Weights of a small GPT-style language model, trained from scratch on English Wikipedia.
Size: width 96, 3 heads of 32, vocabulary 8192.
Architecture: rotary positions, no biases in attention or MLP, embeddings untied during training, some layers without attention, local attention windows, gated attention, hashed n-gram embeddings, an embedding shortcut, learned residual scales, skips across layers, capped logits.
Training: a variant of Muon for these matrices, 136M tokens, 4157 steps.
Each number is 128 + 24 x the weight over its row's rms, rounded and kept within 0 to 255. Layers, rows and columns count from 0. Numbers have three digits each. The size before them is the row's rms in percent of the matrix's.

# up: layer 7 MLP up, 384x96, rms 0.187, rows 158-286, columns 48-95
# down: layer 7 MLP down (transposed), 384x96, rms 0.0445, rows 158-285, columns 48-95
up158 097:134116097130144080112116129184136127129117138150120092149166113143131167149120157109126124096108127135111161168134122143141146111135157113160140
down158 094:097142118150169150123099105092153134126138124133107167141139124111134082095135122155090137161151133143129088096107155132132155171159107134124148
up159 099:139150148132143123126121127138165125172084086094153106156128104136130133115125125129150173154115135143146113105127125137129041107154156110114156
down159 092:119133149113175118127134098109154124077091109137123115111087138105094128099119154103130152144137126145134125130108103138128081115111119150119147
up160 105:141114160119094148102134142111124091130106170174176118114103108120115106098140078126075111160143136149151166099113112106168160171155120144138160
down160 112:122138088144086129107106140124118126137127144112105093147127121103149147155146078164105128151140137174127102141076107091144152109121106140100120
up161 083:156107127153094149165137184108156120084163148152103122146097150102102106142113144114144099142107155137119139133112103108125156163130131158116089
down161 079:107125134122165132141120110099133118146096130138130169120147142130116091123152121129163129138134104072132106130146138125122109101124129176124165
up162 101:092128096115118147109161145129138130106094138117101141161111122093117152123126144130172157082114181137133117162146152133142134143143159141133102
down162 118:092127132133121116099122122126180142164112149083143138124145087128124142110130137119148094128151104105116131183133100174172124107123106124164127
up163 109:121143150159115121161102111101100131172128138155097140106124147104106123131124079146113138093100146126112161163118148128132143125109111093076140
down163 109:168153125137108087124132159159151105164153130124092088099120122127112146111124123107085083149141140127102116094113114148109202137134152116116189
up164 079:120117157099168101125134161135098140152112130121127078114152163131131135107119132115132126166157152126123085167111136076115144145142074130131122
down164 081:145122134140135115124080121135137132135106132152183146103121128141137105163124079116187151157108108118130116140127189119112145171169098141157133
up165 114:097168170143109097119141119107134115118129122130122110106126084095151140108111162100166115158109105166153057134143101092107146093155146099081174
down165 141:142183116137132095096149143134139142121125121117142085163111065118121120126123158117150132148120101099166091114147128131131168122144127099079129
up166 091:090142127095133149117135129125174114177108082090157087186088125103184137111113138126135120135122164100076156119145136090132127161154134105158127
down166 089:107156144107133151158167134166141094126110139118148155123120107133096158082139122100107125120104139108136159084158157070146149140117105121126136
up167 088:113127121114136171130100104145111061143140153137147129162109118120151120095124088100171123163122101113131129109130097115133159070127162142144095
down167 097:110123133138118125124160138105097118102144158165155117126095151163104147157121136111128131130132174095142162122129133137085104122135117086125091
up168 114:082110114157124136131134117149140156069144150125110123144097102142131129155109093146094136122120124107116117162125102119085129121158132071142115
down168 114:128099095122160113104122093145136146109170150116142179102083103146126127132113084167103121140110137124135118102133111161111147134128110123156176
up169 088:125116129108153143116145096161114163106128130131121153142121147141139163125144142132167116137147113138154142174111079145151158124144160123118123
down169 093:155099128112168116116153114133169160163129161150117134152167108145123145120110120119148116143114103133123186149122105130131142114141098119114135
up170 087:134118137093125101136119117115128113148141141118104116143167093125093109157145142081091143136151106109108125120083132117135126137147159107156141
down170 091:153142143170102137137107152130127116130106166106102109102145119064099095155133094162107134120105175121102133130111123135108078097112125136132109
up171 161:097122118120204107114135099129095125102151121122167135147098134113125143144127129149130109130140147158094190123125151086118096114135064104137123
down171 148:110126132092137126120145119128149109123137103137134106144068129146126135133135132110131099122140100076112136122169145126138106109075145107141139
up172 090:124133139180117112116162153112123140140123113083114135151160094133134101117106087127122142099118121147119138143134099112110080113114099164114072
down172 100:122113169142123121133107113113129134161142134117103126108148135124134116148104148115097088107141127103119132176142130187111088159088110138137071
up173 077:093124129121105118108150097135126110116105083155095091086128150157079148115147125136133120144130102087125115112107142099103118142080166129157154
down173 075:143118174149144103117096138160114139120152146153149144149131115100152126090148106118097139127135149154163118128079086152118143127116157118131148
up174 064:110092122107138134077117140129125150144159139088131119142117145150108131133150125167125130148137156133110148100173115142131152084137128106148151
down174 067:163166130135160116095157128169153105081132096112110125164137144130150125121104165146133094123114159151110093096179127119118092127149148131135112
up175 025:100127138136156143115120126130108158149137141143096116118120087059152128085126134139131108087151118120129133144140138079119129116086172111120121
down175 024:138152124125130100115099146152147085124135180167126107111104132104085089129100119159118140131109111098100132126145181137165144109110112113120108
up176 112:126126139162155167132137145114120141132135113098152120128128113196065108119180125124143158134129122125169090148115144143145131109162097126142128
down176 102:085146135148134155136091180130125115150134131119163130131134119166119124086103148094143168097127124132148116169117096111136112135110101131135125
up177 072:112131126149129158103143142103140134111098133123159150085111118150123140103165125174105130177108159112134170133136143149139132148139135167149162
down177 072:100116110116148154130120122149133151147117163159125119129141110124131131083128142128113176143139117075090155140183134115103124107161107101139123
up178 092:116150132127163124148111076140106121103158103129156142134146083141156141171108146169153148116105076145137083093159116178146118145121111140160117
down178 099:151133127099133132138111125104082150100137128113114155112083118143127115121119113153081141088172126168131110077129123100136173126173116156109163
up179 122:116090167104112101098132101139152117160149108138109157185114129117155166090090156147115182155108175140116126116147108125138094137115135076135151
down179 083:102139115098091164130164140112106127130146143099114134085130132117141121108158137127141141123144152091114131137134113113130140100107170102168109
up180 101:137163095128143114136169106138048158129095178143159145095139118119112143127147129110157114125134110138147142134099180172141145099136141160140108
down180 093:149155118090129108121103083117112121101120096116112105090138142176137148104136145133096119130123108109128144147099130114164177112189164098117096
up181 094:089131123143148125095129133107093124119132076142097084110125095132096115144122169090086156106107122148139119158123122133138104120108104123096089
down181 097:104161131150127113124122116117121070127150122180114111137116167102120131129070124111152104123098105123172117120127074083147127155102146123116111
up182 105:137157128111130153117121124106116140148114093137109160111124115147151183123133137164152134143183171124169154150138130096115128129139145211123122
down182 093:126095147130135160161089136182117144133116137142143146111097134087122147159123102125086171129185121132141122131106143157130095131119144062095099
up183 119:104100140153171121102164101120134115135121171158155164121124154108157137088095179082167135124123158130111108127125120116160152117135141112097108
down183 108:137072099129162135113146151159135119136151099146126100118140129138138107085123139092138154141115144077154125128131109135140114097175191123120119
up184 107:134126089105123155120176103117145145115119136138149138110130135156097131128123143123171128113112106142134176110100130105153159076121110161146140
down184 104:136080146059156138161155192130132084136137112116144066105151121130135129134118114088133124132149105116135157119121137136111122097130187104134116
up185 071:151094130120041164148139139123145117168089083104144107136086130152106135113141133138117118146146110150146129121156164120081131158102147132146120
down185 074:115160139145086114158106177120109114164124089119099129113121113106148168109169138131146119094145157161143096106152143120115091120113146123102178
up186 086:126135155115189175105150117146168120110132108105141125098148128146132103103121130106122154127079142166132154151089125135136148124146141102136066
down186 082:106124123097160118137154117169185100154096167168112109176100144142095115148119165097136146106114126117139164093102111116151115147110083149101145
up187 081:102103176092112110158141133137135142116100145104128100161094127133136137133086138120120139125065120093144121125084137085186155153115146122140119
down187 092:122140112103120133139104121139129142117122114116126146155107154119118085067189141136141127120171169145108147119101159145128123129137080124114114
up188 095:100152080144133164108156123139125130103092115115160134097120104112163098130128111170173117127130124131153159135102137156166145142144151151172100
down188 102:115104105107161104132095111151120109116083120141133151139118110153092135109133098076083123146138108113145143096144116147095123125142173097165071
up189 074:118145155116159166134140148073138193169116108124135136150150114139161168172126102122163126123134135131105099114108128130136059137111103145109108
down189 080:123103145167125094129092120104122097113098142141064118138110102094089108169098136131113130121163161090117085102165133091079098119113176143120125
up190 092:124146118143134124105130156097091118121119110116156153129144132143092127105082156155124126133206141126113159174092088140136121126106103155117117
down190 091:100118134133130128094120119083135105107086124137120122086160126147166122141150129168105152099081142126181105123133147117135101135097128141149132
up191 073:156087117161151145141102149153103142157143131127115126137070125180114103113088130119135077108166114147116151135135152136169138097161118126142117
down191 068:188125121139129124097152138145115129101133069138127116137116079120096169107122126082111095147148149106108112147168123150142152115167151098157147
up192 056:111112119135153145113152165085121106115106061129147120141158140121133138118133158160135149164131120131095121113127132142106124137152119104197137
down192 052:160123146040139157159161118170135095113145149149126101131133146136084120137115091150147165110152128155135116143117144147091131137089122138102121
up193 113:136116125093143093116153125136149154172119126166148116100105148100120156107118176119139128165148144100114134143085118170147121155149169109130091
down193 109:147139150090109102067150136100143114110103152153153092118098153127094148127119121119112113089152143117120125124113142145126128101093154134117122
up194 102:119096163152106075179107144125132140109133093090123134124140117150127129084177164094119153105130141127143141144109138166166107129124122124141142
down194 102:132182129186110157126109145133090139166151127163101136132160135112111136153101104111134127112121148129121102125112093100109119149184167092100132
up195 065:081080107106118155114109108113125129148172132125127174104134110166141059175125145131140169114124134149124137102123132110130148144128184118107115
down195 076:067130120146080163122163145088126110138146138145158144125133134101118145125104142127111154112148165129128151149125155067118170122132103130135115
up196 067:122082154129130175135122174112143155146141157126157137102136128157116117092155125109135154143167104118180079131146150132126126164125094109134102
down196 071:130178156148131117145144130128123149113096152129075113108109118111107132159111140117113104120163170097094146159104117119135108194097109139090108
up197 126:117111107113133133139143145126131169132106167101135114152114132156139156133149133146126156148123132141136119119126133103162118106185084147141116
down197 130:120136140082140090099197119145123148120109138091172121123124101144150154090120115108109138131081102096101124148104108100165123145185101153122121
up198 107:109129109135139118144086130123160149139156093111077101115117114105144127165132121109125102136141120107171184118109089101125108103157111082106114
down198 101:102122148128139162118138116097115131084158111152154131119116167128108115123111105125102093105150117143134138137115127095124153144130131049135135
up199 082:127119145092131126096119118108153111138104132076115152114106159103138117137120156077163150124150160135179131105181144144137163101104121132112153
down199 084:114151086134118130183120082124171098106108122137098149108086124133102123106059117115136103133139148125111148096114109099119134104140141126121104
up200 117:136135101138124098120162125073123127104146115161123129159067129135121098129124154135106135095132120145129091123120131096127131113166130123103106
down200 125:154116150111162110151114141129125142101136123168162168143103100125097111080077117101149126112142149125155124152093111174138136105152134109141128
up201 098:135121151134128103143103138166151138122161096136105138152100119125186119142116097136107116154165079169153123100076123115072163160131127132084148
down201 107:094079130164143075086106169139149138133139164153103149203166130080117114138137109130086125164143112100097128162131124126105102125140129119122127
up202 137:155123142145133140112139114149119111115094144103113072170169122090149076156158119148148140106167144142125112124151140089125081098134142096128170
down202 123:113099127170116147109146179159108143089124137108103109126159127115165126124103147122124155111134150204104096116095160133109097087122153149134137
up203 123:117148107162153134093160135134066123098133127130121127113116122121108156116137101196124093091111147135135136134133121143144153156114126140153136
down203 134:192134146122120115160148108137111153098116118204130146144078125125089101127143102124136105074113119139137120146152043173121129101122108134148149
up204 103:143130154126137150176126162131096091138114154137138118144116116138148134100108100121152121119125097105138125109132092061115121127106161094124116
down204 113:141133193141134109135068142116159151130095141144142105126108161112122131112121128161157073138155106104129131149096109147162094136088140133104107
up205 077:159084163107150129097098117121157109122173116123089150135129128123120165072131137141128084157152118112122140122134148162127111140153085142160151
down205 087:126128109109142128097146158138156127169149099119165094127165133140091111123118098123136124126094126130149131157119090145154161148126142135103101
up206 102:097129133133124137123116115149147172092109079088129111093108121187156120169137115103117157140110146104123105108092128147073126137153108145092167
down206 100:125148080144132127097158101149148118165120154145134113156103127121081069158108135138141141126159158143115157117144106103119119096114102118145158
up207 058:129138114112120157111136149116126138116103111108108099155104116087114115115163176106119181138090098164112139125148112158086102120158105086127150
down207 054:122177168091111139124139098157173122134088103123133122141079147099113106128092158135152143133088126142114161174097105116169159126135093139159166
up208 113:131137093160086130112102142142166143122119103134135114145154118119098113126172147103140098097126086134130150140103138143119102128106161156141127
down208 076:117087125120104164126123141128135143093116105097114118107169095128141118132163137134103113101127123135118144126151141109117116081143148170157128
up209 101:134079150128100126074106135101108113145118144126119137084162118117135129127160141086157139100137154094112129171119116113135109162100099165139115
down209 096:134099115087101116158106148126122139157096153138081098068189144150140165146133135119132157091155118070108122151110107112149087097088111152127107
up210 109:101130102142112145054146177110117116107147115117142142127122174172114147089107150169144109164144165126122141122135146171148137152116110094143146
down210 112:101143116149134128129086135090090149157136128147132084116143157159141129070104166150175132148121124153118138111156175148147121102110106141114130
up211 033:152162128145167162096119045160133129138123118092118116116117136155156114123131130130153112131157079150108143132136160134150171078156151126106115
down211 031:104128125104121114109163147133133107157095140118125098138091118172131107140096113115119146131150135143123151138112153101182134121148128136092130
up212 092:154122147148098121173119084124141139101147146054148116103066137115167149146176092104129132132139110132130116097135114144164080122127093084102105
down212 090:103122135125121140102122134091101130150113129121126121094087140100145124119159117104101113168211125178098121127153143120107100076112164124119155
up213 127:142139124107089132134128154120095112124114113148183105145146112089108140130132130119149097118127103163129137140150159120123079183118136109210096
down213 088:120135153127145156117175120114119136115120090083091127064157112119152090123113124135113110198104137084107125110143128105119154127103143129104130
up214 108:143114146111124136165098140201125120160127141061165104118102118145147125110097124095113140185136126105103160173121154101146078096142127129107123
down214 128:126135111158132158099173119097122113120142136160109126130134144097114116149117102183122120065111098148141101103137095163104140169127117134157097
up215 137:114157164135102142143143131083095123129121176088163125134118139140100123094132124148116120147109107148118090140103100145112115157107141114073140
down215 084:123123166110152147126143119100097150125105089094107142079156116130148129149133112163138122129137154111161113132144129120119144110116166139135139
up216 079:118145124167124141114102119101144083090095120144168123122121134095128154099122096170158084137099150116198110099121124157135083122121162093112113
down216 094:114151105133096119104139125093126083121093152160135100155113132145120153111117117123161139141139113132146121132131078128120116148108150110134105
up217 106:095160136173132195124147109118071091130108097145137153123154157085106111163116151106142131162116058163117131115132127145109144130132135147136087
down217 088:122125135103132144129105104092117155135133121079113137121150139161136097166148118142152119151129119090154125155161116121139124098145180159178129
up218 107:112112109143182127139126161134107174162128100120132127149131127111120143111118094141129122150111122111087116133146153086149138127177107112088176
down218 120:074150098080116124110136133153112136143156133145131128101148140159113116085124128116122137123150101103134135117146141103133103130096119119096116
up219 063:153131128174100164114133128135162127164130140113104091124154139138149140102109085097140124128123121105131133134091128101148106102137149094148150
down219 066:152139125098153130149115100133134127095045149116153126135140104156140147111151086139141130128114145129126144115090076131156149126117149143117145
up220 118:123170143151123105127082091108176123120117122090126139115169130175148124104101137139156130137136156088136118171118110130169139080149137129114104
down220 113:113145144131139102158184111153161121149125160104155136118109108168149109160131129106183110078125158136105124132090147159090125109111117146132118
up221 094:092101127154134148119133141143170121128132158136146140172147121111163159110087138122116110123170105171125146094113139137119112159168127115123096
down221 122:157106134123134139134105128154131134120160148158157143175145110131141125124157107096098141122127064165136135139085148159118131087101098136105131
up222 116:151093120144130154129131116110136144128118161123153077103140152123138138166146160167148109141082146142168124120141145126139154118155098101116116
down222 113:125090146106155120110098156101100125100121131087154116153146153138127147135147131159138151132089131159156167089118142149125161137164111131156134
up223 106:147120121118147132116150101140096113080135118103097165118115175099101141123119094206095127157136149142128108101145128103099123129125138152144128
down223 108:155140126129123148099187112174132117119160151096109136166125126140135098124157134107142099174125141146131105144182111104192168121131102090124148
up224 104:143097086129087105169103130115109068113141129142139093155118112106120152110176123117113135119114134127113144128137143120105175132160170131144146
down224 088:169115109127120129148142089172106120113150143142127133121122141131152156186136156113119114111142154188106140106113178135071092122113119151129106
up225 130:099099128144171140149144161168107116120111069140141145161179118130086135158137140142166134119104142128157080130148151133119132191165124133116120
down225 141:113122154115155115101165119080114116100127122147130117125192101185109123183155110105126136135163123133121106058140125128117126148160155118088124
up226 088:117143105173121113125172129129123120176113124121110120087136089129137146085161127132110155119119085132108147107101138095176160093147105118168165
down226 100:122113143137158127125145139174104151143062138097124146113133104114136140150133136119110155128118118110114142172138144116141109134099117120116171
up227 101:127108138144134118170096088117085122127142139110112159133095111139084121117152112142142111168101153111151101160115092092081131128147108157107119
down227 092:148142144154115118193134137181114103134129125126104111124106108119134062129135160111141135128132154126141113161080119089102114126139154154082161
up228 106:091073107159131119159129133114136107148093085130127120114108117124112113147130142209098114111153137123091159133144137141105109129131154163127121
down228 110:134152115114163122108141146125096093124187147144115103177123107146119104131139125136138110082124074109114103155148108124138066099169130126139111
up229 112:110083121143074157153125122148085149119122104104112147136172132103084166163154130128152104123155131134127138167112163099110133157117131122146088
down229 108:142127101157128108125145124113103118150148146105094127091154157078153171149115102116179117134146144141129123132065163149086113132146142140149086
up230 111:175140130159152119116131109170115176098141125093122091153143146140096115113156103143098118117145143130158137138138143141084168117109095156177105
down230 085:177093124108164134097140121170109150101144144128162136116121127123148125116153074137119150147140116095138084157143147119110086141146177149131120
up231 012:088178131115100128119134116107101169125112151104119155125172090140123143108196160150121157103117139097112157130105154162149129130159142106144165
down231 009:155172106115090162138095142091149156134100140134121147137147082176100152156119131119098094114099089086118141126140149148103175126125144121175105
up232 090:110120164143148126138108149140139138115133124099108120158152074100147075125141102161094099128113125138129122101072157137162112133124142116104131
down232 091:141150156134105134095094144110138131122138130127171112100218106120147172148151115141111134156099104091106106101106156102108139118101102131093073
up233 090:110140155079102145120140147131125107119134110160151110098153150133120157092113193100103114128107131107153074129174123114089146127076141097086109
down233 079:100153108118127146111097155153145097109121120132106136115174130143157135102124154077128142108075153119127106116148162098136134110117130137098153
up234 081:168158143149112145146104127141129125143164093142138096098152143181116166100146129131140063139126120126126157110112187100129118084122141125079109
down234 096:140114138152117123153125139195131143130136103136100138119128115111121106152065138144119113064104114165118117121140121112094152129128124107155149
up235 094:105106111138109143105126095096151144111133150152130143200127171071115114112146103143148146165161100107153151121118090148158085137182137114119142
down235 110:131146138127101110105082142142164154130140106130143148101064139135167155147089145144100108123149102095117104146086103153116101130156137130153107
up236 142:116166144145130110125142168152085151115128126116095143148146100159095114100146155071098133124149156071115157149103087121138099140149125118099132
down236 151:156124105161101129103120161116172114108155119124135146116108123123147115079098149122147139126154144109128174102147110159131130152151166096159160
up237 101:139124107118103127151139125144152152111123106175130114108126109157136121161155118108123154103121132090152139104108162147158111121119160093096119
down237 088:097123142167112144123117128156134126126147141126106119149090120111140085123109155171155140138132167136114162118123116116139089151137093146140198
up238 046:115095127093113105116100100109139140156151135133114156141151139146125172138135153119130153199109123114138145134163116093132126150130092132117090
down238 047:175130125102112146134102135113142182154155101136139146098146148108110139140111110128126147147106179117152120143155137153179148147140147124135107
up239 087:105122136125155099130099162115146156171124173124140165120096091122084115141156149159148090159140104115148143112180109089096079154134177126134136
down239 091:121138094115110113153156175113158115130134094139162136142134153106151116110151130106127130141139085169156110097137165128125177097125084155110120
up240 099:125128112106121147142126093116091166137106131144123157135143142124134147146124065105137109129153130104123097109100139073095164153105133110134095
down240 095:156130148136133097131125183150123142130139115162139132088114119155170171121127121075136129141104122106088152152138099134118120143123130132109174
up241 057:187133123130096151108141102115174145143148120129178109108120152130129172076106126113101136151180114150140127188115147125130132123123133119092098
down241 062:084132095131088123139172117122163123147136155125148142136130157137137179126166067130129112100115122119164175145115097131111115123122155110167151
up242 110:129168119146094118145145134125130147162142123088118173138153135169100124149119103102114140127118140102157086157079098126161118113153124122142079
down242 109:102165130121104154175090093146129123157145152125166174127092114172122111144119139110122143108132109158147121155139156158165113094173099137120101
up243 110:122113123119155108162150142140119131131110140161111136086138147107142143147113106113085143108154040109081142117092124116161174126162116125082118
down243 082:137139137119099118149176093082130109091094100115110139092122118126103127122167124106144103137095135129153124135180137149183139117128170146131135
up244 076:129150119152124085125159158114120122139140164161143162121136112123156108114103141132123136108152104154079108147120159145159161172139106126158114
down244 072:132108127149120083120082122154110147151131118085145143116114165100163128175129139086123093121121100141125179143167157116098086118113157111134140
up245 072:137041173117181126105128156141139119119160118099116110129074142134148142155135138150118129135153104106109137118141144091064164145070157115149125
down245 072:083116152174129142153147133111125143152136144111117165231110089116094100169102136150142159109135128137133116162109149145126104146130141096145114
up246 103:151136137136155156106119083128100161122097113121123155095128137165088123127143122117104123149161160111133129137119132182098131094160142123165134
down246 108:149141129126120147122149082148101167121078095144137133158120113156126167157110113118101104119121152117118155108102134092133103128107124117191129
up247 092:121141138131113111112143146118133106141093104135150125165118114152134145129081138093113172096127163118150107104134113158171127165127130135166109
down247 091:160099106103146101151126139129121110104162104128048118106136107152139124098154107151127084132108136132053119145104125083135166113128133139108093
up248 129:094157093116162162106090116118144146122126102115125172137131124129117139145127152144155121123118165099126104142141138169121131115150117151146105
down248 128:114113145126111143083083141128146183114117128119109151148099139119152171158173105141100096151181117118137112144176144137148098125153139114125104
up249 103:155144112146102142166126094131118139138108100124124136080100120110115121130120147100067137101129132076108152142130161071156159129164122120147152
down249 113:116125128075137131146155162110117129150151136155108114085102126117172077145132127118097136158117148105151141201088161098108131117107129132118150
up250 098:117075150133119131134147112150109120119133138129107119118138144138112167105108148154125085097097133132161152176126139135158074109117085105120108
down250 110:131137156109086126120161121086074130100126153143137107120123118144098178153119127150141134115142138104155130148136072118095122129112087134157133
up251 130:115133158106091115113126118102124127125145139113159165139125131110095144084139179078124162130123124135128169129138104104123160147097136136128113
down251 122:101120149101129120130106108173115122129096116119122112142125126111109130127152146119126133158123141148120150127123098099118164130161102114137155
up252 112:163143146165109192137115123125124138137107103152141091119097152170108128142162145122138140122159121098130117115108152064125128131131131104126107
down252 106:151117135130118125127056114137133098151112144126163106139078145112123126120142148157156167122194091148154129126159092155152117154155133140124118
up253 126:169129163130115114142081150096119149126153151102146147129134138107126130123139148124162124145077155153138111133114147138141122117120143157147114
down253 147:163148172121102118132125153074148104094096118142160141080108144113137122127131162138118093146104153105125124150130175143147155119076159113118121
up254 144:128118169152135112135097126136109124125130078097102146163132105086097112134125159083114128120153146108131122172107156103137123137093110096155153
down254 144:131146146140133130119087159154149138086093114166166137148152103096110131154122110139133132116141125125152122113132130110082104148096146129135116
up255 110:131147141129151125182119109068123149096137130110122129093110131135155151108111143127134134132150096121137095151107122131126045157127083082119138
down255 120:122119088132146139156093116124112112135172154124128121142108118148111112121088155112131136146149127103108098113081152093134159113125114125152098
up256 095:116151118131135160132090128132128136112149167099122117147144136097121130132118129104159109136145156119129136116106099139148122142128139110161128
down256 088:169151107149127144144126158133188150148129122137181130135080111170108100131105174117127151165155124091124136149116120149116116122091155097155132
up257 059:131154095112126134094143111124129099106127143119166135140133138118129122100146152131142127172161109138173141123129119113083174156135097143119130
down257 055:159098119141114107127114139125170139167119165108122161120101105135136130144127106116165120137128102099104116134159129141183149103128113071136126
up258 086:134121107117114155130116127128116145091110107094113122161096162100097137152147135087122125128158170139132137119132138146086173180148136129126144
down258 085:146132074118108125148146121123120098155117120126147152099143125146113121176149132106108119125112130136105116116102117098143156113146138125170161
up259 082:159164110143128083121112098126112147159144108120121120122107105132133101176130122085078178149112135093117127131140129096153140121079143098121136
down259 095:107188139158119132109132141139136108121149093158134133134099092122146150079116104094087124133150124151149128129161134125159144132138127154102203
up260 116:114106117081167135163122111172117165154100092125069138155162110132088120122130167105155131138136122146107147171135160104138099144141136151138096
down260 124:151092137107158116126129125101095158101133126154102152185130152064131150172150095147095120158128124164129171111166157139107103154154133110120101
up261 106:140120133173155122164125099150091160159151133133117136095162089166143164146166122150184125137163173119138130138106130089089132181116098149106111
down261 121:141112133124153107134113133127114124189115092171140110096135128148138154161186118140120133113140158106147143115122084152091073192113115144125136
up262 102:111101172123118089108123179132145131127125138143111109136096101160126119180141126056171123159104152126136133153105109157130122129150186152116135
down262 111:177163125125102102125151103172139133125118126099137133156110123098098137139151115131152112134117183103115101188100114154130148135077118125172124
up263 124:119129129132140129118125127099140148119087140123166097144137142094157138183140133163151126135158121117200131102128161123156121135120137129143128
down263 125:136129099128160152125110109144145109160134106132121134158129125149129125129127120168131134135117137185141105086134142110099179154146118176112095
up264 103:140178135148103132115151138077129176074122123104115129144124113125104118133145148099130127119103138133140151133139142146142114130176165077158163
down264 105:157165122172117137141124138159139155124150107074141159124144109115124116158123100083131133121108161124117086128075109147146128133139192130116169
up265 054:143104108140136103160171108116127134162107154125110126165167144116128131073134148153127165180139092155086098096128154147126124130152086116179119
down265 054:181104140074135158117150135115153129089122114159140125124150114126121089140090118125121110096165148107127130117105141122122135132089122108149183
up266 108:144164107168130161130076130171103099165170156120107071135133101122121134174068150141159095152142142105119109083121116108130148102120111139137119
down266 119:155106131129163168111133102133111118144152140108077099132087108164116126134106143112103077134146101145117095109148125118150098120131138139131142
up267 070:114145105142115133137144122110101095124138161136153172139096102120155123104125125125152134098114154142098171138120112187167131135125146109121149
down267 065:177123122116138085130101135117108115135133129114126142150137139108180118138114101096131139101113114158093175132181056125162140163126169105111136
up268 097:111119129118118150174089165135135164148124106128116131169181130126118126114144116134158098091118168138129118099138120112103152160165162137106156
down268 103:142158120114131114071095101121141138103123129168144147167154145096106128105099094126111126115149121075137112108157095121124139125139163106112110
up269 132:133118150116115094150139168126126115150121159139158109117089142101092144104148161122181119121125138117133165103091071114117134092149127144125118
down269 137:156093105111168118123116110133101125089142122091136130117107127114108092141110126132141159136121150118149096097048166137133133120155141125102178
up270 123:139105137138128094110124120104193157098155180154162094100113109162121146140128112138168137137122145109133101114103155103131124127183126111143163
down270 101:134147174138150149138089066138135108146102100154161149153094138129117159124109139128157139143154110123141158143128113142142130124148156129128112
up271 126:129124113095141131110096168107113125105157146125107152136081121103109094166122090121115130105133139106075121112079123071161106133130138157085111
down271 120:141098134096129144165128105155156137122125173114090160155115137110099131121142138114144119144140133092160089104077137119124177136135117158098120
up272 034:180146124133142143107129109137086100148157113114168102159157188125175122127094121128102109140149162133096130124131179145173149108138129142115117
down272 033:156144103154089113142101138156123130151143104155156139140135151140121152142114090123150139119122112105122111160165146118085105090193146107138133
up273 132:111143171117092146141145092132147142154113167104083135125162130123143104097088114130087156140123167144126121155140145103165114155102153133098115
down273 131:144090100131164143115132129118136152144171109148137082176150113113120142133140088122112122137083103164118120168122139181186091160117145132160109
up274 115:131128143113126165143128111140117114087105143130097155115135100128136132179148136165104148110130095134153148132174148094129136126150115122168112
down274 109:117134156109085113130149079098116088083112120119086138116134092147100095133136109196137120136141116142141140127130089113142132144126096138135179
up275 125:132127120113081162138194133123155143107142178119128147129122095111140095156164163107160145121083173148105126105151131137099101161123120138113149
down275 124:129096141157101127166152148135172136145136191158151132167122111104104096121150137125160140115109169130139116137136156100134130107107106121118163
up276 105:118116142156127126134159106132106082094136124144125119069106131091124126168120123093123092122138086137100136088129182132159146131171127082145107
down276 094:134131138171163145154128164106094113093091096121149120104129137131164103134123162147136116141167142100093120130128160100098135101165167129135131
up277 082:140089116174155147139146141115086117136162153123104124116167129124093125112166142141151102123134132123149122124123106113099110166080096151128090
down277 080:090092099118132128128126123132123155144123166120106121132186138139131165169184146095161116128131103107090128143109132110140122134097114129113150
up278 093:129124133146113129146152111092090114147112150143107085119174110094094104139185152186096143091123154132105127115118136066099103138092118114151117
down278 113:102113087129113115139142154123118103144121152167119132160189144111116166178126108111174139142141159126129100122163135102120118121098116162135130
up279 095:095131111163169152150100064157110146132134135094144119130161109117074134145136115136136130153073147110157131120137118136145110131131149121124133
down279 085:097084122145124123133103150125136135131148155109117143142156131159112134150128150138109118112117119140144093138183129107106146168106114148101143
up280 115:111093109127087143132150077125112094123142155119116151099110138179142143117123080148115132090126134137114124132116107123096145105172124153147133
down280 108:090114135146128099149114157194140132136116149168124154149132098120117144153116146138136146110128120149179116116135157079067130130152126141107163
up281 118:117137136136117138113153123095122095094122125188158139086149111125151147120115088128113118114114147132143120138130126119144124150126135150162159
down281 125:148183146116120106124137148097143127134129191162163142124084137116140146126087072118150086072113106120166141117144086122122124126114114155157130
up282 100:106102105192125187132086144140118099150111163140090112124147151118116116147126178130123111154123149129119126137112130120140106118150109140110117
down282 108:129143115122114160111151137127161145157157111112100101093071136120131103138090179156112099130098141146098118121132099118141176160151122148118112
up283 077:170135120196198090165085131124086130141136132176112170156124106117102151127129098112109129139136146107127117123138153138113104124154117150111141
down283 075:066147120101127177126122127100145125106102131143168128127146097092152110103102067130132160156146106156128153110134141113122098125102081110093118
up284 119:135150156124139146139082119127127130119125143122160144121156093145184164161074165149148111125110126126126112132123140136159146106157136113169129
down284 122:153148151116146126105108114127080140148134116146192138108129157115123111097118103069105170161156150111145125142119104116176126134104139136119159
up285 088:157126104138119124106104132143125134094116138104158121159120148104117148108097133092140110106122124112134143176116101115145148166166130125134123
down285 092:140109099117109141119125182120149155159137131093156132148145140130111112104122117131125128127129106180116103147147098124128125147143122127128134
up286 105:127122132140136150127118158127132149090112117101091100137112158112086130159147096091125156147117153144151129186124078127144109146126139136096116